config.toml
n_layer = 8
d_model = 384
n_head = 3
n_kv_head = 3
head_dim = 128
d_mlp = 512
vocab_size = 2421
activation = "swiglu"
norm = "rmsnorm"
norm_place = "pre"
norm_eps = 1e-05
positions = "rope"
rope_base = 8250.0
rope_fraction = 1.0
qk_norm = false
attn_scale = 0.0884
bias = "none"
tie_embeddings = false
parallel_block = false
init = "normal"
init_std_qkv = 0.0213
init_std_o = 0.0
init_std_up = 0.0213
init_std_down = 0.0
init_mimetic = 0.5
optimizer = "soap_variant"
lr = 0.0036
beta1 = 0.95
beta2 = 0.99
weight_decay = 0.0
lr_head = 0.00567
grad_clip = 1.0
warmup_steps = 200
schedule = "wsd"
decay_fraction = 0.426
decay_shape = "linear"
final_lr_fraction = 0.05
batch_tokens = 131072
seq_len = 1024
doc_mask = true
train_tokens = 606700000
steps = 4629
dataset = "wikipedia_en"
Each number is 128 + 32 x the weight over its row's rms, rounded and kept within 0 to 255. Layers, rows and columns count from 0. Numbers have three digits each. The size before them is the row's rms in percent of the matrix's.

# q: layer 2 attention query, 384x384, rms 0.159, rows 164-216, columns 0-127
# k: layer 2 attention key, 384x384, rms 0.16, rows 164-215, columns 0-127
q164 090:109108186169093132078174174151115199199150074118147127164117100103135138171069088129153121130172098163168083128184093150097086124119102164138196094131109115131138112168204114187213132124103151086119202123111116099071111168110108165091184126170101162080145118136141085126138088110117098158142106074142199129174091178145118114082117159127183116151116137095125092113178116140124053090100
k164 103:131112143151079129139172207103151140078160116152087134111021177098095148086131186139146220108106122159125127083161127130104176074086158115170126131096118116090086150043071172086155115043125129133105058128167134141123111172127102122120135081084141111090144144129093092139146127152069133167116133152101139099126154124149066101119158114121114131099075186091139105150110158151142153110094
q165 109:140143078120122093142134072155153108179114114144134144173121119183192106135077138119150080104094125157119189148151082113129159143176133068139135108097113100142135180098128115146178148143120084098191048143127127104136066149102144155177136164126111130130108129106106147059086094106068142133069128151132150139146184177106110117155084119148162164062146136095135099164111100101147103214113
k165 113:109050116145080134145161104130130180165130123122124131168137117143162082077063097147152053146104129138122046070180101146103142123136085096143125121091163131091158098160127098130099140150096122181136094145091165136123102127152097154091096118099130131103147113088138117200098152135167096153096116193145105145151153101123130145178121095137126124138175173168119119158199080083161156129180
q166 094:130066148124109149091073148092126123117120134108145110117140118118119132107146137059129198157114137099105166114142112129120141175145146070136086096064082137139175144118244142138160102140152128076100069144134146136108118115138150116094176089123170139134169107082119132092141085093113155154090184064132121077125172102194084095156147157121133134117110061147069129179115153166101107119084
k166 103:098188080146098108074107153097069148131160105138152155113142146106110123082133176118118128081114114052078130085129157077103157183209127145159105096181120133125136062132140116140103133065079107028130150120079107117123137094125136081144143144079128113119098098073107166137147079170091135149104116148116107155111096049130137128228170156158127138126097111160105138102150145125182171124129
q167 105:082082098134099114131115201188135126130113129141102164094205129201131155154098083139110159122096172107176156136160170138152131090067124136123159135209161129167110143130128135127135108101130174186094154126142151103058151088178125154107146110157152115119107145104122139184156121140142119115127152111107127133146116185131147066112142117161137131138118142146126108171113143117139095134176
k167 106:136129203120162108162111101136081173172161105172108098086129139150115100087148130171155146125196132114089128147133110128096121124158121118117151103119109095209154143122151066112159165124097166175103128091092120162115097154058069139056119185122173199144148156096132134110168115144095126116137166125124110103148134079148167182119092056145102140114137128181120131121105171091125103072047
q168 102:194146149117181119118131135110167122144147165123077079094141108149153117124108131133154129068123096109140113142170156124167050111142121165179138158078048153146131106082136113128124093157148178176083140052089075144141108212115068079101130151075136181190119154148138125073121157094134111177111113151133094049132149117121136166135132109147082177118137104128189127117116053123156106118128
k168 106:120116100111097118073149080112062123055127115075048088183132149152128123178073129162102106172144150149130099163181123130142091124072129153112086174080088135086099082158080152101126124175178151179187103191149137126084126117117100136108139117025105147123090072123158088091112123118124137166154184141155143149110170146127083110157171138196125183108066176105166128146107154095126147157128
q169 111:140150116146142138112179109141152173130100164170147184119126110168154126155164127109086091182166123141189175087100101090163194111120088153101115122112126118094100134154102078112134128095129150139076099090061116081209110152141124076083109157094092125097052167098128123138165099143149140120115143071074145125112094161152111129186125146147119142162107116140090123154166100089088131119101
k169 115:149111158134088139087153161153112116062131115119113132101182113143037096119149114143155138183155147113156126140148108154075140078052104140164153148110139162166107087117170127081194133103115144075103073156107137052104119158163184163069105129123114122095134123083088128115132134115171138151146153126078068073144133111115125118224105158132111180144164113145185133187107114098138124140104
q170 108:131158089139071146134080099099154139097123065144134111149135084127130102149088145076087110106123075131153087088140094130208129142070142174120087131118146148122098131126116110161119123118150105054169129131175166200181128118091085123132092150117102172113091170129150159135140110151126145137077124130106110168154099074130146153160144118118134186147113112169113176164194063103113129159165
k170 107:162139140119138139062110108146119086130131131126150165167135119108159158151175043069159108165151061105123076101132116106173191138149185109123108116095201107155137103149131118111050069139114094135166154126061097106090121111098090092136077112124135073132095141119100127162159098138152080172129096093083114120133174109127169160136092121120077076097208140138074111063089114153129098106102
q171 100:188192146143167135182114167146114137136114140167155114101137173099163108152168120164084221088154131121103106043112148129091128090123090163107165156162076143150190128066146118163150157145177160134134155131184092112121115126077178220121157143094103133151137161179168138154112162127160147138167132124102145123120075068070176197049087103091140178090135098113125134138110091147126115102126
k171 110:125141153169135140135113140146101130108125149094166152088098131123126167142116111151105147148152101175060104096121131119182129147136102084140165151120116116147146122112143141202068093117155214153139143106095165146092093072092155190169199212080143174109122138148094115121092118146104137119152186113132118160149179138174093152103165144169116141120113125138133121163169147183141099049144
q172 099:109126180086122099175124142153087226125067096140116153142128145130104168153110165072101156117116086203101135088108154115158125120104091149135100129148123133114159124109095108080163158113107188106120104139154116172111129108140109152178129140163163151084089121075098128063129127072172124141093174136130095142126162094068112142119178136151118069178077151143120103136185104167115166120139
k172 101:120112089140112123132140123087148101151088120151138173117166145138204109114109133133118093101092076154099169125105182134168064154129169125095123178115106165123155172177120146174105110184138082096131142149122123126117128133148087111122082209099162094102091154132133108113137114149167132117155135174136112173156177139117105148091164144158099088128169101065060098122158084151153104081122
q173 099:097082151156135117145100092115130151137151125198130099131158100159194078096107158135156135119106105092116090082155144137133152149181113055142132120096109176150120137079171123174119106116117102177136157139132135023081157107132130151109117151118106105139110127139126077129113159090104140051154118114115134124140103098144096148172096101138087108106147139169100130135107152134124138088125
k173 103:158119104129094158074153087152145170150094174154086159113152100101148133059139061151153097138115120076136177176132123167078070117146110114156195118101137144115127140111119127130055068169082099137090140113146137118185130121077150079133137134145121170087119112113103120132191117108145195115127134161141143145165146141155087161120109091137156164146188139150136173164130108122164157107066
q174 097:115106144155059159211134152140162145168115141193173140156087112137117206069124092167087157153115141171135101138129171167099160075066168183079105137046112112115110163122095131135123104154087138164151097094127121071137135128148090093102143140132135136123120188103140121171138146119102104117167077126044117117133090112138131126123123158099156113227152103111118086121149089132112173147150
k174 099:161164166138148135150102127171117177132060141138107129137126155183110188157166124108087127148145105099107173186089098190208097137156138061137114127157118113070129151143142136113134138146121099169104116113111166135098141108069161144146123126117162118126092127120156068141116169151151121161141093088069111101122139144121162078195128147158111115164184137180130168113131091189111118128142
q175 105:160172163183081153163160145176071164116095205105085204132107149154151113190081135198134176117140152118076152146143126201092171140100114099136170147200131145152161114171111137066106130145144183147162107087140144154145141110100116099104086154067139092083096071137136114197145161164151105077117079131162097144178088186160134124145119111089134096153106174128147185143179041121143088149163
k175 105:100081069136131158093153122135113127127077091109092129120117122099118115133127097139080165186118115099101129184119152154066157137112127136069112153137188144148146126138139133141123098145124177181112185135161106183128104093136093086169195171076142160106096117142108110152177111105178106151095058118146091127130173098172115151125107137088076102103128092106147043120053130151110151086132
q176 107:155129163144154158092140097121137083123154175139154185154143110081158137060065118153155095159154108155088131236124165149156129113102131080166134123132114147082120106094107176089116076119096106097144151143142138120174104086128087051061127160162135147162129106080096194130097142064086081178119102164149126137045072104163090123120134114148130072128101125123122139138143153111079147126122
k176 112:108016124162126133114144143099119104105171139131086136119069164146134131077100089107145126150134122182095162181144165101138113137123171105100195132143108129141147155103145144105142151159097180089121104124112102113105155124154150137106110148163072116112094152090092169089138144174100090080176099145121124149065118170110117114137163108088171195185177114121110143091144151165116131162113
q177 106:163129105114164155133105141145149109086151123085088091129138166066103084174155121139139100143090124141094117043183124120139183136130092114122165114107135134105155092164098135155145160093077163133117084147120122069161106068166149168196167139129103120079149167084139125137147151089128118104068107107099075124148144073102125112109122142127093149150156165134113085120047164102160131075168
k177 106:142129163221166157135091157087125163162143106112038124112192148127113135093074086162133093086157156130125169143105112145184202116121125070109114160106138208142125102162146092089047087164132077125166111162107145112085092072111102031115100114139111110154128139161133176136112132169089120120100108175094141106088181110124136123144164049114098148090112107147150133072145127104106136100127
q178 103:132106087103150169187173180156170149090124125205169139135098127148124137146135085106093080135103097149116070105131125214147081142189114106108105120157128143141138102144098131153166114117162161076166131100123181159158125086134157109117118085161155091206146131122174138111108147126083133104080107115102119106141185112081192094048147171095177187127136136153138086046065088086149190136092
k178 106:108149146143151179121131107124139111214170121161125158107177128144121135095114112108124097074070139086133154115142121135159139117104046092172105119083094099141123153061181149157141131141109155123134116122136113126144101160155173122143120098122152091167173138168095053142098167125132105105111147069151112119147122230119146112121127089125135118046145161191126122131099112106053139060113
q179 095:030146085100056150163140157166140116140103143175144121131118153139085088144065096149134153084199099120155102097061162186121115124068121174106151125137112137145101079197161171145105122192166124128109098160133148105055123036116056121104198141074108158078106114142153127133119149146135132115129108138199138130128039129100121091108108191131120096154105089124113130081126195114132116079138
k179 111:151125142180076157082106137137163088068082106048101131130112145119133088116111102129105112160174119181112117168138157129148166138138187115157049161129123048107146154126192206125146142143117178178134117135170176134110157093160098133150116160116115170138130099124168157119198100149108148127138141187075104128119124145199117102157106173138072137137163112152106109139089142107081157150094
q180 095:077159186129143158088126133108126171201137179164174143082067115098074131129118104168063170138128097115209132143021159119110098157118209103126135123089130095135130108084121113170063118154143145155103108109172098078177144138181114105059111159088099142129150127133071124177113170147188134130120131125120104133075123117110103075114150074145135074130177186073167113122189127096191129049114
k180 097:098152109078135166115101098172096092102105112073165127100058125109093134145141119131071146126154151149102123109124147095156069115091188121106132121071136167149111145103078115136161139173177138130174097103117085126138131084119117148085140123162140179050168151139154134134068122162135134121064145098112104154154187134161124191099134157091135187137139119116116113165124101185052196111145
q181 109:067154092053105150109143162136104082114137135099188128159137123155166119155086163186162133118161150148087108139146124142140125192090108143113082138149071133098115118098141070131202178170112123146145111142097184115151139142109071149159145059135110107184114159110136158152137102143143127165121155096128131118166115122123142089157089151118172144081182085110148116032141165101101139088126
k181 101:126121108129172118132099070134136167119167113068120117129087150154100117128151140150129117101145099097154040120147136093155077140158176116113138158102107107150155184052124148135153137160132103140102114168077165113117187126108130094141134109096109196135118130177124135106123126130139084124138136131149177118115161138127102194067130138122120157091111086125122117154100170146079096075062
q182 110:114122147143143130125128077135071170147128047142069128090087166061121072154152058075104146145092144170065176134086090123113152145038181142099153106184170105149104094148120166136107133135143157110068161125157113083108152071094138103079117182125159136176149151107119139165162132171144172113186093168081146135112099099131102157141099114111168134167152146060113160170100089136118169068107
k182 114:051138110124169139158143184092120098077132088104139163106106115044144157108145124163126126085138142083109151095172100134121139148163178109102117122149075120152171153126081075166096096143144198130136105123093158132160128132150105199139152179094140134132119174104199134155086109104146161137210179149130099096072210127085107160186113126170124085114178146109146090167151136146188116141175
q183 106:125157103124158125178161124093201129122158100095130179126133131148103180106059102083153130118161119196189134101113153106153120171164119134180202175120131154214171104100122093110102113182151105081112126154107126089152096127095107135124130179127108066157211142113125108142173106100121136141122156146095164146178188083095129192142113063149117068166148097122149116160161176157132139080098
k183 112:161156115149104122176105072146107159104122096043070115183129102181131073146105149181187158158106150093159083096114101161101127070105127145155117176107133095147119085055099165122172099154117130124120140131136111182153072131112150123140137111124079119094128141153093154087099137122112080066143131130114111168107136164118145118209136127124117142176126142178192159111161160097161169118085
q184 096:098162108068134101127138109160112140110189147134155140064131135150092109130126073081115169215102126103088065130139084085137110116162116152104132149152094160055099072148136075093141137106104145133093125105097062126130136171174102132155181095151093153109145093137132186096156119127137121127141077129160098101056128174157104106147105104123100136113102051125098115072174129131140110120108
k184 097:105119089123124184138166146145132140131115126161144147193096141073083139130103100150099088148084080169094110120128126172089109145081116111148187113155103066117133158088137129093167138116115101086166134076182153119154184134138152182122088149114118144139116146147142047162087080075134107135125142127113122156191083108154161124117112095113151151181169158140117127107141105135112123099078
q185 103:177114117151098179114089147119110194187091139143151084122140161153125084106120187160108093049084046169147094129134137141062170160139132098144129056128097123170132161125127136125152084117069074084179090175148132143088087126116101114085149169100143131137107121115140134162139154132125124101149057102130137131179141122137112097125110140078174039192111097141051161174114083114114114127140
k185 116:143137085096188125157082127097100117168135108131137157152166113102144184027127097107094119122122093125121133170068130129149131119180044103101098103167149117153169184108127066111127114133101108155177171118148071136111161144144175126119091112143123143073111114102118120047134106116090117142151098144125143165111083075152146154112120150124149100125133175113091132125155190190119126145120
q186 104:118122078080164133123128231151079190118123188114107137131057099202071174100133122112125160178139138114148108100121155125062114108168079097200176145105125100133102151140120125143000214094108128138138085172087151110134165131146102116115133111151147134134134100194122094085172121132135080120120190156082141102125159157168154117158072115122176086126134145107123126110125128123085157122114
k186 104:119139093096092094094145132151184142139173108110158094139094114135158115142109146104129165099125181161130087148175170172088144106119147182117095086084097154117109114099140154135123120140133108125137116119120088129174107095197193144097052148184104121126137130199127080109104154152136111102082101145134091109143157072095148084042102175172134144110127111123152069128154142131156136123130
q187 100:110156162117142110103117082153132210165221096140131127136152116136144072154129151086098094149176150167079061115129114093173089186102116162172136118063173137157094145188139207147180117143121213180158127100146093124102148146129151171161094148137140099178169133154093085097146135148097128108116093123157093116106171127126110166111159191095136170138150128120147044156093147152166153106114
k187 109:160173119171159145100122168202151127084093086152087110156057126123162101175172080116159122134152143133128075088142142134158130159080142112099142098133173102133110166167159113122120175155132132150150123113138164164171169166123100146093102151087141118161124090121138157155115164097089128115115122108153072119143113157113119207113132177177087139094114127124143150129110113113119079078137
q188 096:115106120078094183117204122109106094133162115149144101104131149126185093144152077184132185113158146124120073137098056128119137120133071128145128138098212195181156107084094129094095099137161175189092113202065119096158105120082146134179145147137088153125205112127126161125115118108138120176134173151101089143149148158164135167181205108143108088134130127151110077160157158092086083125136
k188 094:140096176123158205089124063140102111135151113070156189133112094121086187154099093210116109122101095126130092130110109145128143064115140185165153121148121151107124141163091153116126174153103122099161168135127129126153196147089130122112173090129143138115171106166143137160099112146131144133143080146052087137139098199133184138158112136130103167117117128109178069167098047194146125185187
q189 097:166117161163115136060109139107168141096174151103164101123163155102159148158144127115210090095118075090137084100154135146157133119057095076105177115125183146116151134114117068152089138043130085142103125140189074137110096172118114138118104095183127107151111174105204109100134177162145168129104180151097216144036105115139144105165164116155142100089126226149120140126131087079124215116133
k189 100:071091089091184098160027131109153102110141166128152098134144086145127196126070164069132134147142145109108179112167161096105123111152120138143144167241109154179099149114117137112155087074054146135138128140125148107128071112142135127144087098130127142068109129120116135196116063103158142176118109101159128147160155097146117106083174071150151078096136159147147156126103214088121135154142
q190 096:076113127126150090070161078080127046112142109125097101191095129109156118126072139143129115087212149153207135148083084116150109099143128159139171129148189076108139144125193107130106166097092081066106147093134134089169082113085099171145137156107180097144124171109127124126098157108049096140140114138103126140126106137142159176205211148103092141138125116114108095085157150116110056178114
k190 105:115131082130095124135120088146124175168152115054078116193100164174121088115153110102109175145161162153156103085124130121126095079092125151104101142126122175099116156082153110103131139121086152109082123054147155112134115115106055117085129112129158096135098155097132122198113130109178119073149173141126119139145125128135134128104187137160124161151092103195177044109125133142111087138073
q191 107:152128109113136140163083131117122135141150120120157065133118172138159087105123076117114164178120133137158164083150106073153097098103185103130107148103182194102131119118147105114132153151105084118179128156159137103124113107149153139117092130070142133121151116141128145126101096149116149109055137119138177129120090082122140120132191127114084141152095067091072173151040138118085166163182
k191 106:111148162090105215101215134186106154139127080163134080106113163094072147124163103163174107135178085152119127064101104128115112161102111096075146119102126102085094170121133239146164149102120173148167121179077125117088175148112159127149153094173134104069053162059092089113164160130151172104128142154123136077132138134143106164096114112161128121123157144114175134153094119143116094108123
q192 103:123102063086099120170126109133067086153051123153148121136098161158123123171104069142100144104157120174128187136114137135104136116103161145106162170141100078147160097157214171120150163124108148135107106141172169114140120114174150153135149117151147144108151189156099145116193180095103124095148175143140157133099045118175157082083151193115180217146116130104115127113127131126156127197122
k192 090:134135113145088130118111101155155080121133077112115165109138116091190132129152097106121147124127037193097131131124139085162127123115117120095122124171131206079143196182126135174117106169160106150179138071170237150163109126127100144207171104091170121118121127149157106094161112131136141113162169148070169057106168104123106137065112101177131176103076088118111178162165080183132123179125
q193 100:123116064132176137140096167152149074141134098133124120154057166113117090055168141153137100089108121118146109171140135159130109082147125151096131118152097157145145100097146122112117138193137129093083148088165117081128098151208123100134187138155131095118071126148128108058124147148128132123126111169181150113083111195128097121058129118113170101120089131112083137116058210135128164156137
k193 106:111080107128160147134152136141118165177109120144139153175086090152105181074119123115086147184065126117063133159117110148170078150150079181126133106141139101126113094190111128104141074108155110124132135153112132167138137164154057147079081125135197153146091122110140143118144124134165133139127129141156113121139143077093162169144114115098160064127124159182131167119162102106121132127140
q194 106:127120192125177087149128146180138150102157127184113165135083178163116081190114107173103176151128165107107240125137080142200145172097163165156135147145108120150146108184097090098117181142079130096144122088143184137120087123126104159145137164123136122126145184177148058128127140145128136097100089056164117110127139098132114164072105157100150117164087123126110160164151131155156093030107
k194 112:136126104145139094144200106102142160145112090107125133111142134115166097080135133099093072198123134126126063130096165156135148108145114154101097152130141120092122087142158099115190084053084133179130116117108083116100135100150116124139163116111083135158096088094137147109081096175092069144165142084142100111117074165174113088113169163124098091125139168074145122137100181128118087091152
q195 108:118178126113136147143159132154111150154109152057112143135136148166039125186134133174113166123159164141111163139140156116091077130106091144144161147149099111158172129137161111127164105140134120158117185102119113144077095143150134113173137130128106099089098115108097176102095165129126116138117143164156135144065115125110146104143169097134191058159158198096139143163162148147115101186101
k195 106:077101106128114124155166089082162097173124076171141074108111115128103167090115099185129088075143121128132135160133132162054094141125125121128091110129114108117163093142144130116114076158057060125160120143196122120202092102088130090142073069150148145114174136085117151100169123119167157099099098142123132153152106101172097086135134111124121146112088137081133165172143132119118136104111
q196 103:097095177141088160159152086192076146128165146103105148136090133148101096210133099173118092116129160082215074130081144084124133135140078157088142153146106158155100051110123122117111072097113169142129142092107115163112082126102126106141118156129163114142138120172142102151143146156156150113106115130157098131100071119159123067121113070129086146120178183172127112145126106118108144073196
k196 103:170160144127127106092141157135175080123123120167105126076128109185049056126165137118129083143148116139062189050127144121158179103162120112093066107148157116179096065149049107127087142130100159123073106135140122077122136102085112129118025165138104046138102127131154188128119133147134139146127156114145081129198148135118099151140146104165156146128080153152177091141116104160156108141078
q197 096:151155119111121143095127140149164154190131137083146200062167144103146102078106117181114139066084062131151111176091157140085141159194102107101129138123164135128082145088109125067114159133136174150128144132131143148147071179145085071123174092058116068113132075097115183120108123099130164122181184127124153100109109188144123099143129082136135138130063194153095141148133113108115137145116
k197 108:096160097103124141116065132126126052092153127167155197076119113126107135118139112086125165110101141122057191138141155101189147084107123136126138144119129078087118109142112172167209143107035139133188051124085154077134118111095127103174079134122144140132065145097111125091182154118084096085065119079085129138160167155110095101141093151129160102163089074140119103149124131125136131115127
q198 113:122158150185120104131093163136120093123113072200124137073119144180165020090102128116136175085072076142076076108146114107127116202144150157119109094137079128179122185133171106118186138128090112110176106161086147173143129178109121137186152070124097108203146156107150084116090133118055147172071094079134151148167164085099101107105101114095075149105077162148107130105089083083090113161109
k198 104:099117110163140097103112148170114155116095126052121159134192124093089147065100162127134137094116140073158110095092130121137150039091091104092162139133074079078127151134194141175113058093147175096142187151153152080164112116158065100122171135083102142114073127072163129135180119164122095160115142193095147101099102127199168134145144124109101044154124145107155148174111097122081113085136
q199 114:147102143156136148143075132112093128170153111116168133121120133140168095108153174183165122131130199120122117127183140150069120106091135150119148084116186075142089064100113197124112083096144136093102150101118130099214136139125064188072098126167204192125060178178113143163154138121118155064152122159111109132131106059158140161078107077087105105143158209086126128187067158145180092164121
k199 110:125138109182094123139092163150097117063104154089101070107100119104105102154130160116164155132155137175117087176154086122108155128123147125149114152134125145169097150114123089140184137152093203167126149179053169109092169087114127123150123133116080147043214139066133127117063122116129147155127123130157156143126150127090049139169128139136202121133149107147155095090157147155110079129173
q200 102:155163142135151106142185173149135166089100105117147113118091097044136154140130160172124120141164156144102163100094155103113129139143083138141108160130133135137121082076157109072144192094110169145121096109136120109165158154151139209085120151107155148110171128186081151123055133107097144109141193119073107156121095081175144112142119057137159142179105147118142194085156151160148137112072
k200 106:076105109135152157132105100197158125141132127187122078115120163150146133166143146142142131166103132144152127075125150109104090104135116155187176116113125152092132108120164163090111141217124084115143110161072158097199107156150191201112132100126076076086114159122140070137105142081134132134114152100129158134115088131117124070101140068126173082134095093150120099125137080159095081116107
q201 102:125101140173171152117125127145040140184138153117171139124117110101129173083077154165097137132129094156130122114121154116122133143101127100160196082103098135123149214147066117166150076149179159076155116233137131165207111154170138134144099166128086170040123135086072146095110126101119130210131146134111123150117164093084113178085149147136148122125136120140111117107163175145097095102109
k201 109:131030097079094171136109118172129152147126118229124102155119112138107144163129137114133109171134190168101140155140134141146114146109115156177131118129123143158075141179168130134085116118124133112200108169131106165107141151205152090155169094088122165173150154156120185121114038149163103142122049145124153103174213079182091134098136166134108119112109193134198128131121136097101184161141
q202 103:132124066100135124190193123150139116107092115111148100100120141117041154051130112133101079131117166128105139147103106093126172139095106162121116080150160062163123020154094176116142122140150145089142128171134135074146119096131157144117150152139108096129115141122108134132160115063183079183131119059122106145121075135165123097094078146092139127043152083195080086113064097138128121102138
k202 109:167066122117143081103140130129114147121099094133155137090137093138131099066124129152147118093116113112179119128134147176125153151146184077075113152125126086127120114181137194125096148106121162088176134112127189111075120131107110187142129107138145123110139120160134103141108166118088132104138115147065130127145187106138080172123123125108133127080114122094177102115167098102104158138126
q203 109:147155133116182096068098196105128121117112114147165119162169122189113165115140080144107078107112071201066140135150146129188119075180103111109101160173151129166150168103100073082180155145143153175141151095049141177092135118153065096157089101117130113119171119104113198161095117125098176134126117168119148126127162128109124094080083093095189063138131168118131125122114088132113169177158
k203 103:099115139124122111175129114143089060070091137119103087136170106047172199099162145109124138105121148160123129041187142144119149046152123075146142128067090049089084169131122120185168160152120083190179104142106144149102113121072094137106128126144139113169188157145127129063129080143116152137117180169134158137138129163120143165171135125103145145183105161168148149157123168133119141183117
q204 099:113183094179139107130199151114100057161126145113175180127101086161115141115114140127092159138130185098118105141114135141124082158122121081116179158143128167137115140134094167147123198183160156151127128098093150120140089128148165093082152197122172110141068094128135124145116113156057103092103131153180118089073143135129129190162094149137129075088151116119141103153120162177153065110110
k204 102:131079106065102100069129121079148121127067147097130187076126141123136120079108136072195174130193131111132162141150097098162167097041155114173166103116124129163122063132201139115074180115148100141125110117124197137163143150136135081085119127123157085162146102136098172205132149114150174090113154136104157046146103110137148151130101097133165119120138112072152146132082101115077148130167
q205 101:162119155205134122146122178158094129152145147132162152137090136111106119150121103097136143074137162106120075114113131146077141063114108121124177151091122146084119059116125055115124172182157060120182099100080121107098113159094133200101142088066151100118160162162186165160102058116127137141164155117083125159089150149131166120119098094180144146106125172065131150113210103135146093130184
k205 106:082143126093154081148119111128176168104117131203158190212138171110139108088132077081095079115155086143134150147159173104150144119140124091144120109151119139117099069171128083126119152117141138115177106071113140123088137100110149085177128122102140148123127167108141160102151086129135129083086096111089133091101091117142121107116136147108125097174133116170137137162128175099106158148112
q206 108:093131190112181120107116148112133144136125128088103179127131132173125163105100030094124091118151099109127115115148113130111099132147084125131083110143180115092087192111147086104095114139089139180158114135083117122099174122183134121114087111097114178069138073124110178143100100094117159177143075112171113160089082145177135138183156174141097108156095156129103081124114117181138083146124
k206 099:141118073174118165127142096189123171145142129177106142127145103028107083149163144223132153129153164113091117116163181081058107121131145176167139101139141144112159149170146152139087092139104165132156076154143172086148087147173122109158091127111142175147073158100097105132110148145187089100089074138091109165104127138113145137164143123140099144155135177125157150177069129139157105131114
q207 109:120105140124136141112096112115126124116099101134089133163197107183139130135086081119144126095094132116116090114169112156104120190118124126146122105102163145136089171122114118073131069174132166124100125106122139084123131128208100170185078108116135100190132173100093165121071145142159173084137055148134191148120162105135112105093145151095162159127126143178136100070115209113134215155138
k207 115:101165141183157115126164109092179151115095120118085091111120169150193189161102151107104174122109127099105150179127122169134158082140169117103082168151102176142108182166164142137157148171106153144172132194091128170139137132118070102157122123085166082116106149163179057116125082089167148079218038131118149088120144152098146119136156118166133175052102121116070120199137130109116170139149
q208 099:148134074093061176097117151107101167090159092089157154151160114156107174149151094078137100127050094126129183215097119103113076103122147108117168146128161176137093091102161143078074079128135114114186127124067073109186122165123180116150160116159134152092151112150080130080083150159132120181128131097166155086166172157174114062172096094127140089136101137120148195181126147116086145116135
k208 099:144126136068164157128082092141114070132139155123081117132144131174160174065173119158138205104149091135167108108120103116129194132113139148120092135143092138142184064128167143111130117176078129163121152172098108111102154111111096189136138113124166155162099159099092078157102120118131140104096088085114119107137109110153123143104149090132129102128108123105104117061183094093064142155104
q209 102:139074130143112177070121143123140086093136112163155132075121122150112064165127144149132116076130099114121142115197064146154078091129080118091091107144080134066158130152095201119126159129135135183166191122115164112105164090163144107118091130153143100170133115169137116156128180115171103145113118117166122110127090182117127115093061127126138099075118112097150091114116089071138088153163
k209 098:104162188095180140154054102140170121157174154123141132074155123081138062126138106120091145042136118169136163142134179097152135180101106115140183165176147146180077105137193106169130114129130140116148117149141106138181110129096141081081155135109172133149083120085186154116170136126101100160109153157151161112141123119097138196127171118075137146090157134074145171134124152121109137105128
q210 105:161139076141126110114158124144151152119189091153131151145084122082131133106183137135126135129156149075160114127118139121144102121107152133064125118069124127140136134039089098120100091058142140147141156157102159140038129139111096081112127126181117163155141153125128113122136141130103147174158132118018104179151166163093129101146157154139106044097045157104094137092102129105106127162129
k210 105:055109110085118139151079148113150124091174128154116075098176133158166108092159158158102126125152158164131140080134168113106114108116175151135105144125147081101083118143122134141162192130126150206081076149197134159138150112089071091143148113134178083106163114088132153155124156139099133112160153126083139071144149196200103078136079176147139136200158100115096144160138149099106175160150
q211 099:100103156108155132033117157084097181146130114190125154092134147042131053053130114143172109053201097147185115094106116123162166109139039055154123141116113125095155088131113090121089182118104078118114120075131094107221139149129152153130139102100107146155137151116142114158109115155137213084145179167129082060173109120106120132096159165129162141081125153157101113130134145075148118141106
k211 107:158156155118163113129112135150092096119091116168164116107130165150160084112109114131100168053109145143099092117160093141128177098128094110151145161133082165162152137096156111125158180127094095072145130110132126128198093109150126100191147087059117099078100165154134184098137143154171170128100112116139139028144167149168139128104151105113123141108102146204143138164158145087102049165135
q212 098:151154171136125115058131130102166097151109084095108124129128090104126106168136189067134113114114112128096108123115129146060101102145103107133102138147152143087122115129148090144102147145156124117130188099168152151069135137147129089106150097141164094155103111167141177114117111129109131131146121138118153125072105164133105080099132119172148048200136079094123154093180043085099105156086
k212 111:180141135152109150113099143117128166121090129171109146111136186072176070033126151126151111115142071125125077121134132173082113130141096070109156139114083174106150106102155109069219152144127101172126130130101144141178117130091181080116150085114172132074114191104140082138147125092041172133146118138092137031178190156165145124115101146109111093166144076089089185099179125172102111148104
q213 096:157091155150167119110156102155098135094096092145120113096132161125186098123141086091146160116120103068154152102111109138173081137224135170117130154173100139115135110135180138173148125135110045098129135093103169079126118152119164094091076191111170079135122175083140164185163101149126110118117157082083095102111153098081119171106104157152126083145110090171114128148136141080129134108187
k213 101:066125082102065114152143113154114138142139178155153092150136132160140138122163116117132131091123122116146116079113126128178177129128137080137155130169150143117162167078118090113124143119116067144143171115108109086124117114135122081142159110128081077136186149150117096154175123119143099084124176107124087158124084117190166108203079044149135127172159148105107117103122149187098153119150
q214 105:085129089124119081153115133135153112148084129113111084078130151133147133148147129118156140119084131122133121188165107108140106161170192107168126095176171159117145137166200175113115158122111116126127173114169054098130109170166139146134076122110123068158126120145124081159136186099157149147133107099110142113091190137113204083166121114181128139125133127104078129106098115121128207129123
k214 107:089107142157126128148124152142141077095120150091128119111062149144063138143063164134100104163101121141126136155152099169127105091183183066123131156149125141117083147142170123123145098119142139131086162094161153095143102095141166173129192076146086134139139131176143125164118178145150185158078143146185129219086124090135145133155151169096083191157107120129096110183135101150120118129129
q215 096:117121124096077148168091095121126126178147099099096066171123103109152107112123083110151143141130067104166136108144127134088129091137125142138153157114119093121082125125117133150157106134093081095188130174107151114154141090123145136158145099115125163110223173122137139062108110078096099141125148148206112127159144113190121118127065158066091202113206085098112135118122075119167149157129
k215 104:126095127150094179121127163144141187130146108088150154181121114120085047112112132125128147117146105159105071086162163172145154113107134053163107124106156131129112156127145155156127228156113159095133085158181178137042163182134114133150133097137150104142099094144147169133115136186125122168122166151079151097142207108165068094113115162121152133195138132130068133174091082075131154149153
q216 104:114150135082177107118112173096154103151130081114069139172140126089139117107099105129076155123098101080134154127179095108129107159086090137124134133117134111158106163058092077112126164116162135133126134179092183116155127094092096104169127111150139137138092126118123129118112098128152139150086108136071103134101175110166144119064133124115186147151140097176126164161203156120113139114147